config.yaml
n_head: 6
vocab_size: 1666
norm_place: "pre"
bias: "qkv"
parallel_block: false
init_std_o: 0.0254
optimizer: "muon_variant"
lr_mult_down: 2.0
warmup_steps: 200
decay_shape: "linear"
doc_mask: true
z_loss: 0.0001
train_tokens: 220300000
Each number is 128 + 24 x the weight over its row's rms, rounded and kept within 0 to 255. Layers, rows and columns count from 0. Numbers have three digits each. The size before them is the row's rms in percent of the matrix's.

# layer 4 MLP up, 384x192, rms 0.128, rows 53-124, columns 0-63
099:125154160151131139142141089113166132108084147094160172083129130117108169148118112099111164156136102097127180160145129143139154148137138142105129164097139150123130132187126128113171157182173151
106:162125157111120183109114125082101155157118118141156114117119144128162109094124120109098164153127119123099114132085147136095113145159141146146118129113093158079116141122119160107151103111089104
097:141108128084115113129148123113119116126117146131098141150152127083134123129132135132119146135165115142136145179146124159145120111107161106126138123179121129127134165129082120168113130101129135
102:156097103151136181136085105114162114136158175133105129102120157106184154128125095140132179143105087134117101160162124136079102132119138126120092168108119132136144084130112138146160142152127099
100:076124140062109128127077106104104117136087098110164120093117126132119082126089149151109142121138158115130134126119126130087160158113129139128130128114097145085128153131148160103133119092160124
093:140124113114117131141135142112124130137106130084135121125126165114103162112154135104132151165123150134108135123117107132115137198163134091151126105095120119117095141146130116120134094121127155
097:125083140139133134161079117107096087122160120163107133120119164160155075118143117108152128117145137116167092133164133141119090110123114124166084103129073158110166131125178114102090116136123128
088:106127114156145086119159120183107107163145146130096143141094152101100126176106165111134146131095083147085159116121159134126146103118134097172161134134159127117153146184113100170134135134119158
099:158127141120137122103164153159141171121122099126155135135129132113150154150120118104155147135104102097130137135150132153123125113099123103136120130121153121093099164115090113157103128129107157
096:124095151101106155159123121089145143125163115086168134097103117130114092111111083149112122127145158108123163174132109118127118087137148141127090126151123124148136188111123112106144138053135145
106:102076147104104102132132098144137110100149130114107139105073144092080104120155123106126121119167133151176143130145149159129167124147160216164180112130152133112122108129156122113142097140128119
105:176106116114131100173137168126147172151141086149113115133091127133107139127129125081133095161149140125124123137107078157131103135132158119120140149136128157117119133125142110159126145136116112
104:147121145102072139110128132097122172144100092091161060100138101158126163104148172170137104141132116153142128146167148125101121098093130149143125119110116125114118158119127161111097134134127122
104:156153077096116153094122166127135176129125081170154133113122118131147203144185139106095129131154140129132123146165149078138141122145140188109140111099159111121120169165139128122150140116168143
088:143148117132132126113095114118106086097160113163127120085129155135119124176088124123100085133141082109117131078116119118120136096153125139106132092120153088116154157133139155140056092145164172
100:113098180099169136124174131149152111142138112111140145127122106119152078144147123136098118148112140154086133127116113145157159164136158134066125108170077119167075145155138110117128120183145129
100:156158121117149148132156119085111177151196109109120115125173138079126127107134119140126090145161116137115125171118132169156137140175096138152117172118095122129151117091123111135110117143152060
095:133119158104160130128065148108176123102118132110082135137134102146127137180154096163111111128110097115107138144152132117116138132180110132123100143157158166129119153162140104110134082144130122
089:104132134141092099138169069139076131132140133171062100134170126106111111081123149161104099144116103149114151153081139125120103083142113116149087119132138148112139162119138160123092119172108109
103:098151134168147131153104158113150159141127158134179138173152144122124118139140111039169133143148117127149097135163121097129123090174137162093119127110162171160076157077103129144133120121087141
100:191121112125129115087131156098140115154086133083133140091117130122089150124132142080146113123176112147137169137105117086121120139124170144167125080102114169119124128111084098093097137161088120
102:141145114113108145128124145106130171125134147131085110112147110163078128154123139136105131135106116140120153150106133113121141084147141069168136175102124154098123134150128117144134137095148146
104:109102095120158134134128135166121118139153122127150108097140142146110128112176082083096145140143180144157169119164136132109182135143141108143131113171102115125100104114104155072163086151109170
101:167112093108123123133136132129140163158147164147150128109159152137130133143073139110126104125138113118108164118120140118120139101168198074142113122107163086130110189120143098157128152098125111
099:140120087097111147114133127148143139111192120110156102149156124141102156153154121168119082127120129093115126138139152153105151101106109111087140147120078130092119096178115130094127145134144086
103:104126112126125155083134165089136099129138178124095109133173121164169126149098106128087133166125137124124124147139132141106135126127136153109132131146133163107127100081072173169140145150170138
101:093144107164106136124134127170111153131148145112117133183101110145114126123184149152154138136127112119104124174133116070124153199116144154132153141125091097114183133137125123123109080157131107
098:133115140184129160092164149104124126130177142138133141119145139120142083137143137136111123131128133147163135192130138174136160135104107149107128153112110078158116134122142105133121139080179099
095:151142105147104126101146150105124089154133094090114123173094123127116129129147168129090124157143099123137177161135119155128074167143176159078070121109135143129140134126108133146154109136077159
099:112115115140114121189115158103120096110100148115104108177126168134160133091119101149130127106119115083107134101118051143123140163143160141148131131119099144157120121129141155106108122156141119
098:121116126095109106140087093141128182100130128173103179142142117110105136131124109129152087114100137130105111175106100100137136123161124119111120154117133106133149129176101142130175101138145147
107:114106132143114151128134146124087140095152100105160080169149134077117156094122138137123116155133106128143115158114126117132142146062132116116140160162121100136096138111157099131122128137123144
106:097151152158143148133103124128124102116125112135134135135114138163144154151075161137115123140106181120099167123121138098178133102140116131113123111120150145129159143147111102117149102176118157
101:094152101126124168136132163124132127133103118121145128193117086122129119113125143144087108139119160148159121118105160178128140105100097133124120119102141155140133162097177168174171129104139129
099:112075124152157116148123124158133147136098132085145141110127092123142164120107114156120162104141137124148146121108134161118122152115111144135107118132127146136133145127134119105133121121130125
105:142108116094124121082131104133157149122104144151152118128090106132123122146054122169118112126120143166134120130148120133117158135134141117143112117110109108155110111112157196136131159099169149
097:119084104114113151093136126147092133097172136105078135122148103136138127119136161131156132088098155133133142136141133122121124125104166125132115144104146154120107125145114150129107149152132093
097:142116132142142156141103151121112166091163142130116104097139138135159134139132126093109142145114136142086169138134087109141146101144073151132104111120158136158142165170133139098128117066137098
103:144180113116104091090113100126164155129148102172101166129133137137140118122116092116140148101136111107110160075142110107106140099139162129103125099121119127122120158144124168149142099153149165
103:145101131126128117140070088122126117119144140090064157145145169135199119126116112116133138147136113123140108169166122140100103134136108161126140151108127133127103166149088126141103132136155091
104:143128110144113125082090188143120129139114164150129129121120128113111148142124112139105111146134123159105154138183093150098100172128139126113112138134138124101085095134135097109113147110156115
092:128121148134076106130089121111104122111107166151162157140133101137150164077092110131092106115113142154130146123139161107146125139157137131099171128115177165155166131115167126068122178115126118
098:105143102119127129115092149091127139118159124150132120111139110140118152101124138131120105150160107188140136071126165145149178142165150146097157122150106087126132117108151180179114155117114151
093:126158181114120101159121150141140124088111091108175158160092164176130126186135132123094135148102128115116126136112152149106101098104141080119111094123155115110106141077151113173172079111104131
096:130110112132088139151115120135136098114127131146165150128154094084172110130183156129106115122152132136085136154106122079119196139169144102117108144133118152139090149107107093135150118085140124
101:135101117146152137140145110116111109105158151122122086146138115139136092139125125136097130153150130128100122165140148063130118172129143138106089172116133125161123140112129139134166152085096160
103:146137084150125134140114091121123067112158134089161121116112121114129138161149145104199164073122131131114138108128115095098123131107164177128127077121128115149106119140090124122113115109100123
095:148134132132124142136059139134123113104124118149119137109133114120170091074151137121149105105153152108132095088111140125113136124158175149110148152135174131079134150133146165164142141099130163
103:168111088152126085129096104088116107135152183139123127105168129113142135132110137051150136108114132121127141145164122129116128149122182075147120181128134177122131157119098087120154135140106166
103:163154119173164084152146167153110099139140094156116130111135152136155118135141157126082102103153087148094096108146088112148095126122138077117120111073143129145127133135144120156175105138120113
100:144139164158163093117138115129132088129132112109164149120113133122099094166177108152105113142171169139142119108106109138152146096089151103088128127163133115120113100145162127136093134117154120
101:076128143118119132134137111129135062144160102116115142136127148089096107140168122161117125121139152128128147155134128099103146156125116183144114153190138136109100156087129122137148154147150155
106:082142128135144156149120128149110153131137106072090167082115150132110161095170117114111110134137198144109152143134159126140105163129149106124141126126150147101079101099128122101129150168141143
109:157108126143163110150148172095140179138117170099128087081105164124118157130103131132143126151135129136148111148144122134126127114130122103110089100138119116161169144151147094127157133161121128
100:110117103117088113140111107160110151138133087160107125110092137156104109115140091130070114137146109116119124184181136110123143144140114111129138143076139151071159123127117135124115156153127118
101:143125160092154115096130132106148097135109124127137151148133104153096133123140109151132127117108163134139151083111094133127101161141169160150103112103141145079094108152127148146167142157159145
101:100159142173124118132108120117129169130141151109107099134129138121148125122166117102105076096095122104169140076137131132134147138105144070147101136090154113138113104130124115083123076109099131
108:107142116138108139092100075180103145118107165136094137165093115116123128165114114147089123117107145105102155137129114158144176117092115149103153127143128104166151172144124155120119157160144125
109:119154123101126126101120140143094134117140159155157111103149161130131199114164115124125135108095127137160157127158086147149132132121090132130153145099123169186167114116138143120145109153125129
096:100139076154081100068113152131154137169119117117131135085130117161121083105122131127171084105125119146098133117081136128075139132140126152170134127138123107172106117110169166126138144100127142
102:114155121135134163085123144166132148125125117132119118115093125153126130120135152124123124144132119148134137112106128117112096173220156136146086172132076148136138122139103144135101120133107125
102:162111140154112140108099102096116150119162126115095089129136092140112146145138134058141105114116090110121142147107094153136199121082131135111120111122101161127117119155096144129095115183140126
103:099108126110112128159105105121119121113156074140093120094127163115112106084170147133127163150091140139135146146129074135105146101118156127104132108155061109078141087109157143146117116129145106
102:124126143113133135115136127147118107143173101137169092139098160118128103154117128132133082093157120108117119105195143151099101170140103140112114143149117139162134172110097143085143098141143131
092:103168134177127112099141163145115100177151129092109162146114113166139163080167121156128101123135114092159111095139130164126132123109127138136129163131118166133125105157137133093140092165166126
095:173122165167152151098075126134123162158104166088110141113126142146118155099087083136100157109115151120134078107134122151134097081107106127121132146130107089152151170102117122131133106119122127
105:109132102113131124076110118097132133084143155154110111117141138130099134142116136139084129111150107100121144171159109122109071141160124137112163118087133130108135107072151144112157158080138137
104:095095134127144170160121168141137139124116115095082109173128114137082153089179092137152112128141141123137112115119130133113125103174119169132196145146115116166096109087147134195144119143111127
103:110155137138123155141098138101140144110137099103148112152153125131106146128111188114099114133146082134146150166172092109130117118169113120099101104151130145106108140088099121123083142094147134
104:159126134151158077157148101097145129142145163140145089106153139108131152120140131149151144119117145141148178117134092078112118162139138147144112101126114116116147128171166127140116108162117124
099:109126089106132118121110103125102156116172118136117170090155118092166111084141115170106122106153136127118128120138151099132143138104121146129106189192135154120122126163157156114154128126121103
099:146151147129082156144122135087137178151134109150117146160132099138133132115132088152098094153133106143136120173097146155193122132136120093124137153144124099114127139122148120127108104121159144
# layer 4 MLP down (transposed), 384x192, rms 0.176, rows 53-123, columns 0-63
096:144124154130138101098082092162139122105101092089135133117174123151117122120138121142134145129159146110132165166131162123142085110145166108120120102098085145126091176143149137140118164180120098
097:128136109150122133079150132143147103123134103124159113133156101090134134138099155147113169144151117147146104118121175119119142131148146125131158098147139114136145134095106104130117127106115109
093:125096127110160117132092120142160139151101083115123127113148112195120160135146137140126090163140148136098143126155100134134132107130129132131146153087058108147101120098147134129120151158133136
100:122126122150159154134159207143095131128120153123120177096115073091108159137129116139127146112102159154175122149060127116157125165156084120148132102096121055145151151153123101143099110204137120
101:109083092131135154115145138119160121103127113162123153092164138096128122149152175087101124106124131152144097153148151136130152146112172166197116171146113125096168138152116152143145110110160116
100:138168154134097146110125111122134123114117146169108096134123141113132116162123132126161112169150147140109129141130118112113132152104137066146068132108107143135127158120163066176094146122118104
100:133136120150122142123163148128148134132157133136132115143130135156163144137132095152080106124148094104084138104137152105173135082159108147139140140137164065106132110145163112162127108148118122
093:138154099106119152117131122099130113156148156176126119166139150083145095147162149112154096089077129127138130100143086104108122131072136152145103142140100161089111132142099123093095129092154161
100:165177147110097109128167139121164139142161119132085080081140101128123106106107111141124132164147120164138167160116165132146145126112130098127143159161120155112137135094128126096130157144144069
101:134104117120131093165075143097124128109115121108114148135126139134110137134128139153116128127162109091177113097095141111099126131110155131115159126105179123104121101135124159146099171114126126
104:132090121119119134105137090143140124151123176123114130097157182122079107150113168124128116110141114121096106126115125111101161129130126111133116118094125113133123108171154090108102152205069121
102:156141096094155144134158121146139176128132135131127099131108132131101139117111107098118112124133111150104105120154127144157094143148130126133163148173126142129160121120122128119077118099097158
102:119141139145141074117125157128111139120117118099119113146107140092054125121171119151119157112131177129151129129140119153116138133136153145165115089142092111152131146117143113162161137081122107
102:174149164109146183119122112106179123130121110098139106138113144118113176142116115109099129134068122075111117129168153158158106156125137158108172142080111129125122123113154122139111102103125143
093:155115105141139118156118087136107144086161113111133168140109161126155155099138091156127085126141141089138106122139091152097146126126129199111096140111121127131090121087106142125110130125096083
098:141119059131131078118148099152128193126117097091117137101073170113101092140146097113167164090073129120157098138120142114135151141159151129134127151212134123115113143128134100118100105143114125
100:140137104089140128153125146143168073094082127143113115148101125168138122105131143160164133163118100140112146160110120147088118162122151104113141108120139123131087136131123132151148115135152153
098:143175127085104109114107109162117110140136147137105133141140114113103120180082145139181187105131128149096085131125149148142108125142141106149105119141127116129119146134150123105097167130120137
094:090126089099135163120153090126152106152134130116137121124107102106095109119150126118134121100086139114125111131123107160155101107157139132122115109139121151064144157123118164094141148161133123
100:100131179141173084140128129123131134104145152104129130163153105142105093144125194070102119110124130170104113090105124147108149117147113149156097112161150133132152170153099119128149128131144108
098:097127123108121106151140132161130140107088152136104133146124143121103138136112158135148151169133152131164136162144163142122119115119122101116117116101136132138132120080134082144112082087125138
103:129107170161136113133131106136077188179129124162130144162135133110142134109121118143138129127096145121119097149143118154150121156141118137137195095124127125126128136112126123068117138217105166
103:133149161117155146121163092056092140091153098135082140129094163098158099110150138145108155101157122118126129135167113112121146127139118158121135150146129108146096075098106118179125153091102124
096:133144069121094097121104131136096122098078168116123157081119118117115132125140144161154119149102112153161140153143108130165083134111073148117097116122075107129167139147140153144134132179152127
102:128125125098126112140156105172099146148115106115163135139093125109126121159120146102156143099073091135127161132083119095130111126114173092131128132137172125163140102088117115127112065189150070
102:127135117128157129105142136106154129130135129110156133111100102122090116134105155161130133136098086123156137094104126041117146118110114122122118115111127085120114123105106108125144114151175121
099:117149131097109126121091111117143118089103113120126112103126124185152138070112119120157131136083115114139116178131085117116177131147164153160132083106114068107123087111115155118104133169125128
098:136116181092135115183164089108122114122108087176092123109145161106153143139145114157111143117172125137179137161134140123132099099183133160142141128140116135112112138105099151153157095138114126
096:170063143162103137145084126124154095090096088142136114105123118132120116111160158123089121115138099116150071152131164155100123140146128081111148141090159105140145171152153095152109132179125140
099:091130172128132119104112164120117123185152140130128105145192113153162111123120088124127119152138144158137118129122158110104124126116142142134112128101138140160130117173145110099117108133162154
093:147145142126120137139116148118110116165141155136092106099094094125113137123129126175154103097183137137144161132134110139117136116106153092128106131171106159126132133130149120131116130125125139
105:145111119125120117074119171152111111138102126134138105123106137144143094063128113126171126098157135131129134129107142139109118087090134109095152167094154132142128172158153130144158098103120114
100:081129157158144135128116077146088155123117163117151166150143124152153142101156091107095079121139131112140145124105111123137123129133174175134128148122126167134107112117131152108159133116143108
097:121156093142128117157098100122135100143200127105116127135116158098122110143156169124129126132120153111122145137098095121138130162121150176132103111165136136153140112159106121130136152072116106
099:123147114103129120101123112137138105131127143116118128142120089141121092106127162130108092113135078140123111131132153118141118107132131114141130184134066128138079141112125142113171216072099085
102:103176147121132125150102084081092094139119116136102157128150162105145143131140098151129100104090165132124124134142157121174112110100129136099127120140174157141125118174126135120127173126131130
094:128154132131097117157091115121117174123163080139121118091107130100104154125133111131150119111121137083149128098131119118156135122125115098084138103151094171134160106139147149115133145169158090
099:127137149123146163135157138116180137171172177110098137112116111148125167127133135139161128153099110157186120088148115097110155155135171150168110090118134091129170122109104136160131120124108098
100:081136111125111134156142110142116135158094157131133150127150111124145116113118163088124139177119132171104132146088118147157141119130148153125109135156134131109130172108117100144122120119107096
101:139140138144139110131112092108110143161154087131129149101135102103073101165137146111132146125147111124156113182125092174152110116090072102083118128118105131105124123125113107129093144153153136
101:107116123103167150140134136107136109116114151114134145150132111173139126106149110155137130139142109092137147156113132123142068111094120147162117117153130110093114139118152136216136151183137101
094:138131107145137134114169138120134085100123100120087164151133130129118138145138157136142161159124137145140108141159180102097144130104116148153101101109133082104169143098156140111123122129128118
099:153117117105119138116118068124141118130128113157146120159101097183115159117152118100117154093122138132156148134106103108117141123071166157123134163155118131113154141148158137183116163115113110
093:098177148165110106122141142132123109103108118120151100089082135118133107097097073150126098180150124110116131127102115123141145133125122141095145121140115144139103099157141117139141085194137109
098:137142129161117188135130139149152103094149107123109094100136126122105115079107119109127151142157095108167135132111131151125143151132143152179155127120132144123142070146098180112151134113110146
101:111165111130163090142157162131144168120122138137111098098174155146123132137160136101150100141101149123157154165126074110146144147150140128167128130127110113139177121130102124085091142115123092
096:147106138142153125151182104119138133157188111104134165083114065154145156134116161142118097104147108119167129116117168099105178088098098086095116179105113121125122131144138139122158127123155124
097:165091116132151126111142126083108150122149103170112119125187121124124136107131139151196096157116091113133093172169091120115107146105127112088127113120158115153111151127123152102103126112203131
099:128091151126059148102160183153148190121137099119121121114075119152143131146145115189125149123069099122093130157143128062135142148086093137114101087146111113121148106151152136127136137153137117
104:129125135143139123124116118146144115110157105098104115123160154107146144124091147110146131136102146124132104116107136087126145093142112177095085146102092111135093122109134155117168126153146118
105:116141105181177143153121122108171095128093124154094131125164145141119107110146180126145139112137122166151093130122149135112166134132129127110084103127161119128132089126087126157085133119134118
099:114224138147130127128076140135148139151123082145137090093112126128142118101087134162149150136123147103125134138171147146152133134119131126131111130129114129114142160175084133081129136083169109
103:098118148127169148119140153148131137114141097126164177115122110138115101124152129151075106125109169119095161123118103143113130185153149115153085143088164148143086078122121126118114143129123125
106:128135136112110157111153142101120147143121152124118137109131091125126075115102139149095110148107102151094115129108157143097129116165147159127106130130161135151129128154102131131135151178141111
106:167125134165129120130103120123135102130117135163094141142089136152117113142120126125142155136185128139115107118120177066116150081137133099169112142119135151135119143164146081117091167103124146
098:131156153090170116151125099141143135116122137147113110113115103106148080155132165159175188101063074100126160084152131136155150113120124121136123099142133114162161136139115108150120148120128137
100:128122144165118135130126151133092128136120111149155099167081162126179094121090119088138102114046127121123080160150143141096144184120156102097152124140163155111146117087145134146139131120128109
104:160108128159141138118104142106157128153104139121125130178152121097177135162153116123134144114180113122153143113140063139120122150089134151110128088113147144142121112088123094114102123102138150
102:098145088144072119129103113141111127119177123153164133119122127138122120107127144123147125143128095110104120141127130147151103153153145056076129139136099137111130123096136141138138139132112122
101:104135132129137070152122145115141168089127136114115139092132113091131124147131082131136134150154163155125164104158128115147128178165119094115116128130098137127160125108127178144155064135141130
098:105093095148138143127147121105149126136108125091123126116092139103111198121133096081123154107111115125144124108126122110152119109145142109117126119148127097083147140146097093153160172148141137
104:135101123133098103135151090123119166155101162099128097106155144070117130083149085166154102117139181132091128158164150168131158169143130109128135110116102116127155106136146047101138111103121138
105:108128131151120115130135118178140102105129176117083116132117165154145157114122155125152140103122136157148149198117115103100156160118114114132154124075144127100165110146179134128146097144130131
101:086115143121166136122124106126138131097146122117103155113111128107120145133138127131082115143128095175146134134122119145108166134119170151140142152128171168150105175126140144104158135084116097
096:093114119118150149146129115104114167102100109140126115119169100138127160076127163101122103104124121137091140137115118123153164112092077132115151143118156126123112110154147095087135124198183111
097:107116144121075128110121151157102118103150127114179112154121117125116103146142128112141127194154130131152160137117144100107136137137141144087103084131116099109116160110113141146136112158162159
104:153138131115127105135149156097140118131127160090164103097095105160092139149140132158106135074123149100139122150100154132129122107133168105094122167109120136089141131131090100102143113133122118
102:204120127120109108096111118139106114107118150123131146149151118172147092148135087101130121159110148140132089145061146144122091132112071138135164136112144122112138130120137081066079104145168124
105:158097154122121121124127168122124105128125160136129092128156152105121137129126136127143118107140071121157184148114117156096134109118152138111117107132124125155158147127142131139124103147137086
100:131144135137080092127149150133147134133056106091106145115116112163162139089098127145110099129129164108121131127108139131077113123124170117103134103162134142140097177132151084118116180161154087
101:157110145113115074128135125106161098141110155124121095143091123158135136154144159118129144098109113138140107121130137134117139121150146196092097142160133108138149149094120134153138135114077096
# layer 4 MLP gate, 384x192, rms 0.126, rows 54-124, columns 0-63
094:162119143149120158132104139135163161178103175145129129125106129131141126091097108141138169150127158143140141150094111135133124098131198106137124124150099106133122118133112124140118135144101144
095:112109118102078160114108132143086160166128119123150130122170120157119101119095167115150146127134123142106096135103136121124179121121119128141144106108165128144125115142120100142117106139084116
099:151115136108121126175115144108127141114148146086152110107117145141120148104120130128135120155172131115097140144099166128162143120114176143110161081128159142117153152128088083126130129168138167
100:110091095058177133126120113168114123101100109120102122118141135140153147118100121166096179131097167084140147130140138087117129125114140137112146087093098108157130129150142138099105111135171131
094:136170089138115136128094095105122128132129114141137109119071094189133105118146105185134101099122108131151160169122179132133113145108103114082134159153137125126158063149122155156130119140152063
096:119147109104128099122134138133149103084152127173099163121126117130127161119139123125160151158087144109133125132133125119120110132098075129130116070104113132108116132159125116112160107157114118
096:110131129164102154141100131163093150123139119114115157107138118099092129142092114103095117134081146152155148159148096121116079130155121106076143168137089154125099085133084107108086168177116115
099:166105162153121139144097110101109104145162112139108175143116090108095095144097119164151110103165130201121125105119115134144132129155147088130169108114101138133165118113133189105125129141133123
101:092070092143090144096099126135128124135116149095171139133123148112118153085112109119158130142146117123102172141103132098112126143133124119150134122109126105136119169142123102136164126118137150
106:115101144145150159133161114135064135129141148095103111140090094165108122092155151120166145160126116169093106144109119148106118099139134108162166068106102146126128108115110148162124105157110135
099:156134108162105115141137152120103158110091105145106125158093099128115135119080092129099119110124133102164142116131089150089105121109097124101128126153133118146110100090187132123119140145112107
106:088146151112158122128144129160125112158108116118104140155110123109150115155118112107092100127108080146153110121105138150121160137156090165146183126161141144075105186121109090153101112155169131
103:107171114117150176108144160137120150104159102152143096125078099164107111145138146120156098189172126122171135113131146128129128116150124169115127104122124138109096155136157130182127136084221116
089:125135123179088146135117070078140115130111137143135102128087126146155110140127115145133115128129115144122086085119143105151135128147081144109171095130151138120153119120151147141055100121186152
104:103151127140136145117103103074129116121151129146180150151135145117156109139129118152127142076126126121104098121116151110140142100129103136162129135147141112130125107138148109098127072107161154
101:101124154125142102170142127158122129141114167122104124106126110085139120110136120136128112136121138115126161094141116131102103092117154162145099100103138139107116137168204160051160107134122130
095:143140184098151157172118111159142121165082128119117145158149096120127110109163091136140115136103142155102128164122124163138112126180164089170104146118135135127092130144143126085147125141173110
100:117137099141174112108140126134085137126169144122137138133134114123108140099148097128105096115119124128133160141068108140154129142088114135193094123131127129122103118125115125171139071141114131
101:112152144115134144135105142138131143142145114138136134097110147127103127105088136123089137094163061077144100114134129162168111102140172075104099143126132126122138158124113130109155103154125111
095:164186131126127116101126109159150107157083126098148136123143125109087112131149140151109125108147098175128157134141149091130118108125160105163130119146118114126115127104117151100118164107115121
105:121131085133125121102114100164103102176139116124165125092131137145147116122109160118130150092137128145087127114123115124146139168110146116131124136126146057133155113133167165170142153130160155
103:136151123108113145124126103097097162153153152135101151107145138086127092113119124155134129121126126123098093126131134082148110089149131112108125130158134135149142113098129129110147148119158108
096:131116143091130123124100121114163068153147111123146107147108107098200059105139101113153142127149171160168123113154112119120084117149143107110121113098158122093124133120113148143133169090102132
100:108124117144159137126104091113117145126142109141125099134153120110134094068166153140135140117102062118113115112149121117133116109150156146139130121098171121166118101128138080137148105081130122
098:131157101112107152127128115135146147098139160112100071117114137122143157113122139110143081117104112102135129155100111117127115125144104140168066188143148120127134127149130158095156125092124161
098:103099134139153137099097134127153144148134115121110107124121120153170136150165126101109066157158167107142162111071128115107115120116102144092081110159149136112121109153110149145152134139125146
101:160145117114130059119095130135119130129103100144170089132083152110151126174136085054143138123125131150078108133154114158154079109141139108149160156147132112093136117094131139134144137161118127
095:158119122138157153176125130150103171090130162141164147126135092111118124146117079116146150153136190105141123155114141128105177154113128121152129119095120139172065108176143160129111093093187131
101:123121166163122131073128114160170165125160100157145164109118138155159134176167151154108141119142123139110131121114138141089134088097094148145115110123161128146149140127123115185124147095105150
102:103147121137091147108130182153141178108133152120137125173111166123091155154131119126160130118124145132152144131112106099166157169147108134167166115133133121139114109153103125093059110150098117
104:143113098123113131154108142164129165180125089120113109122099115137123143062091149121176103097141115149077141072154137144109137094119123096051077120083136101100138139112134135127154144144112144
106:111117152112140118120094136111121120111107146105093102116167139109140129111162143114087086127121162166107151132148127137151154139120118148109114132122098156098136114163148091143115100161101142
104:126119071156114167090112150102120097144135116180123121136150182141117116166091112116102152122120123132135118103121136120135105075110116143143134148106137117153111115166131124173154163169106127
101:113145134146141107112150151074136144129103145099138089135166103145122126140130117158130163125150129126185099119166137114134125119102161138154094115096081148159114094085146135117139159114097075
100:077128081116153145122115162117107158097089132122138100166129118148150122138132125115121156124154149106126124086199107143124118083132145128131088151108175123166146150119133150124099161100117176
098:095125166096148138171128119166177104091114089123124127169138136140122099091116098134124126107135147135154147107110136161146139129116178080162128127137094115162120114143133144160118111144116157
094:135164151106151123144072099123096157105143145078149086098121127127127111102122157119160135135140099092106115142144077117103107111136109122123095117097129139131130125135120119124162145088120111
100:122120141123102107106165081127128126167144086094157150097124174110100140126159096176139146126104081065153113112172181095142150126123105116123131129110141159108137149130142067130137140165119149
104:115141141163139077116169129156118165193153100147121143135170096115100080143162091111134101123137112157097080163131118118064117161137125143139147132091115104166095125139125143105088119117144161
097:114127120111146110125126117157141112121139188162130153116113127136140102161189111126093112131147124131137117113142104175132141145134095126131123145158134101173130075086139120122156093121152142
096:143118126152112138120117144157118097123090139112145128189125124089100143101063125120111122128120165152125106124153148116162127145104105128105139090109131094119102109114125115096134139096144089
096:176175112103103096114103132119122127134163117155183115108125122141115154169119109118121107128111137143087126105159104148105160118167120153126123102117121102125132155140105150143154161124120116
087:116123119141132091098126120136138112154116134098126107130181070103146103103083139138146107133141113162138145146140116123103121112129126135155156122130105125133112168143139129115135173166108138
106:106119152103133078144152127169140101133127156145163113152151134113139137112167114100119167117138095118113093125141120097138110116134116136123132102180131079110143116090120112157195144115169131
096:134132125153149148147087118170132135155123111143156171126124105115128152112100164155118101158126132133089126113111163165112137120145178100147141137076136112113109115153109111129103121153092079
099:133109177135053096157118153149146123136085107120163104095113142120148122151122186136099145109132119156156177127111117141098151139181125133111135158190079162154135100127147137118110167156117082
096:133101124147138106093162119091212123148116161140118093155108146157114148195152124120114132152108080112078136167175125135125135070135124139121143131157156125147125085104123112106123123139126102
104:149135065095112125140072080118166121120155111103151109102151137082171122139164126125143126125095132159129159131144143119084121112142130111196108141118123131097123124108075161081161132151131156
109:117114139143090088130122109130128114075137101147196144095135133100112090133127154140109159135117118097154151147120111134114103139116152143134099111149111169091115155118172122087133118138086083
098:125105127117113156136093135132147116112161100085152146103181147135153149155119097113152127120088090142137143157108101128061097115144106139127117107123138188132158137165135137109153133153144103
099:136137093161141155139123149084141111084122142139115135158107105101167158131131141108135091129122137125117106122098137131168128094139125125142143171129080076106064090138150143141092096141114147
104:097126176109184130149080157159131111137105155105130129093106166188119091087166114115125108115085136143135133128097142160103187139141144125160107127122161150141191118129136133127135113154158129
103:116152120156128091106146145180104113139118141121140141101140101126148142147086167123119163109117098115143146139103121150131160144107165115170127123117108140116139128151118171142166134161129119
098:101132110151165179100111129078115146092158124116158140087130120107134140125129148181150108093095125126117127134131148130099120139122107124151172125170152113134084137132145160085146087103107082
101:113111117160116140112158117181134117126120158099096143140113093100113138164141096146137119119096094141135134149129135085161133073163102129146132115147089112087111140130120140135166153139126145
099:121152130137146120135150134112129148161100156128157152130136103150105123096095135138147114109134108158125154151131166136160103121121125170099145107142058141111123176154153133110133119147094150
104:071168149091108129067120127169101103114152130138148136106092135147159052137110142134135179118150114098130137143177130155179129144151124158118169111111104121116149152094137169122125135150125142
108:101132117131162124102142123148153125120124101104134121133152128128066112170128089101140140147143125102138115093151141102155164113138119118183109073105132090111118108177132124110133121140123136
104:161173098129111150111084170166099121088134149127143125118138109153099114150140138090152117082109120169104103102079181136120135132140083135135146091121107125144086131163141140091133138132127106
099:149118141167129174142103116131143152146118126160145106111134163117146178124141113100131142115087121164089174099147104100146131173148137161099108100123115171137094101129158123154099161187138101
105:108135126092094177086152083109158171148108095134129102082173119107125150159134145165160121095120136138164167112128140123149171121128142113152092156111087157127129137109076133115127176139124135
106:141131113098100107132143063123128126160123128098122121151144128130120173098111120144139143072130105143135094160142057140108138143138081135155092167113151123154133162119117149117141127128145168
101:152135093135146122130122082195099133181119079133138150108138165120179132162144086130104155121140127158142164129172094122138103139125116110146136114147147114122085122096131163140132135155109185
091:110109094198136167112104075087122130114133156143105133121168129157136165101148086106101109182092126140099103128112138105086137107114153119123119099164164156122119149130146143150139152119098101
099:161115132115084122143083119112116122110138090194155147150155111135150159164078150141077122124146147118130136139095126116136104106133130119118145130124122090124139091173136156141146135125143135
103:103142142116144100084114102113175110126173142142100159113139117141093089176116153133151138168145145142100152155131146112137158111143120110153123116072161191172137151126113114102142126097159157
107:124193058110139157090137124110150165112135105109163158145114133154140140123107141141154117129119091106120147136124132121158104107109078116148105130150113106155199144110121078109147129152136135
101:097166114145119141089147122139141145107114131114117110106164112172095090114125158138101138135135120158143141139171127117149120088142078135095078106126156154131104136104118162169101160100116141
102:126157085133157140104165114094116076132151134103170126144144119181150093094194112110124151099051127112130134098103143102112174167085127149135157146112106131124134135148107166155128115130119156
099:115153119142155138162125106116137125133176136123158125109135125156164120098108119126114142130097102150111159149106117119086150098099129146134133104161107101154148080145089167164144180120132142
099:111105118113107136116098143098112147137152116130168138141145112121131140116138089097139105132151143130135140177126106137146120142144118127057126135124151121093135177124176066161153083122136147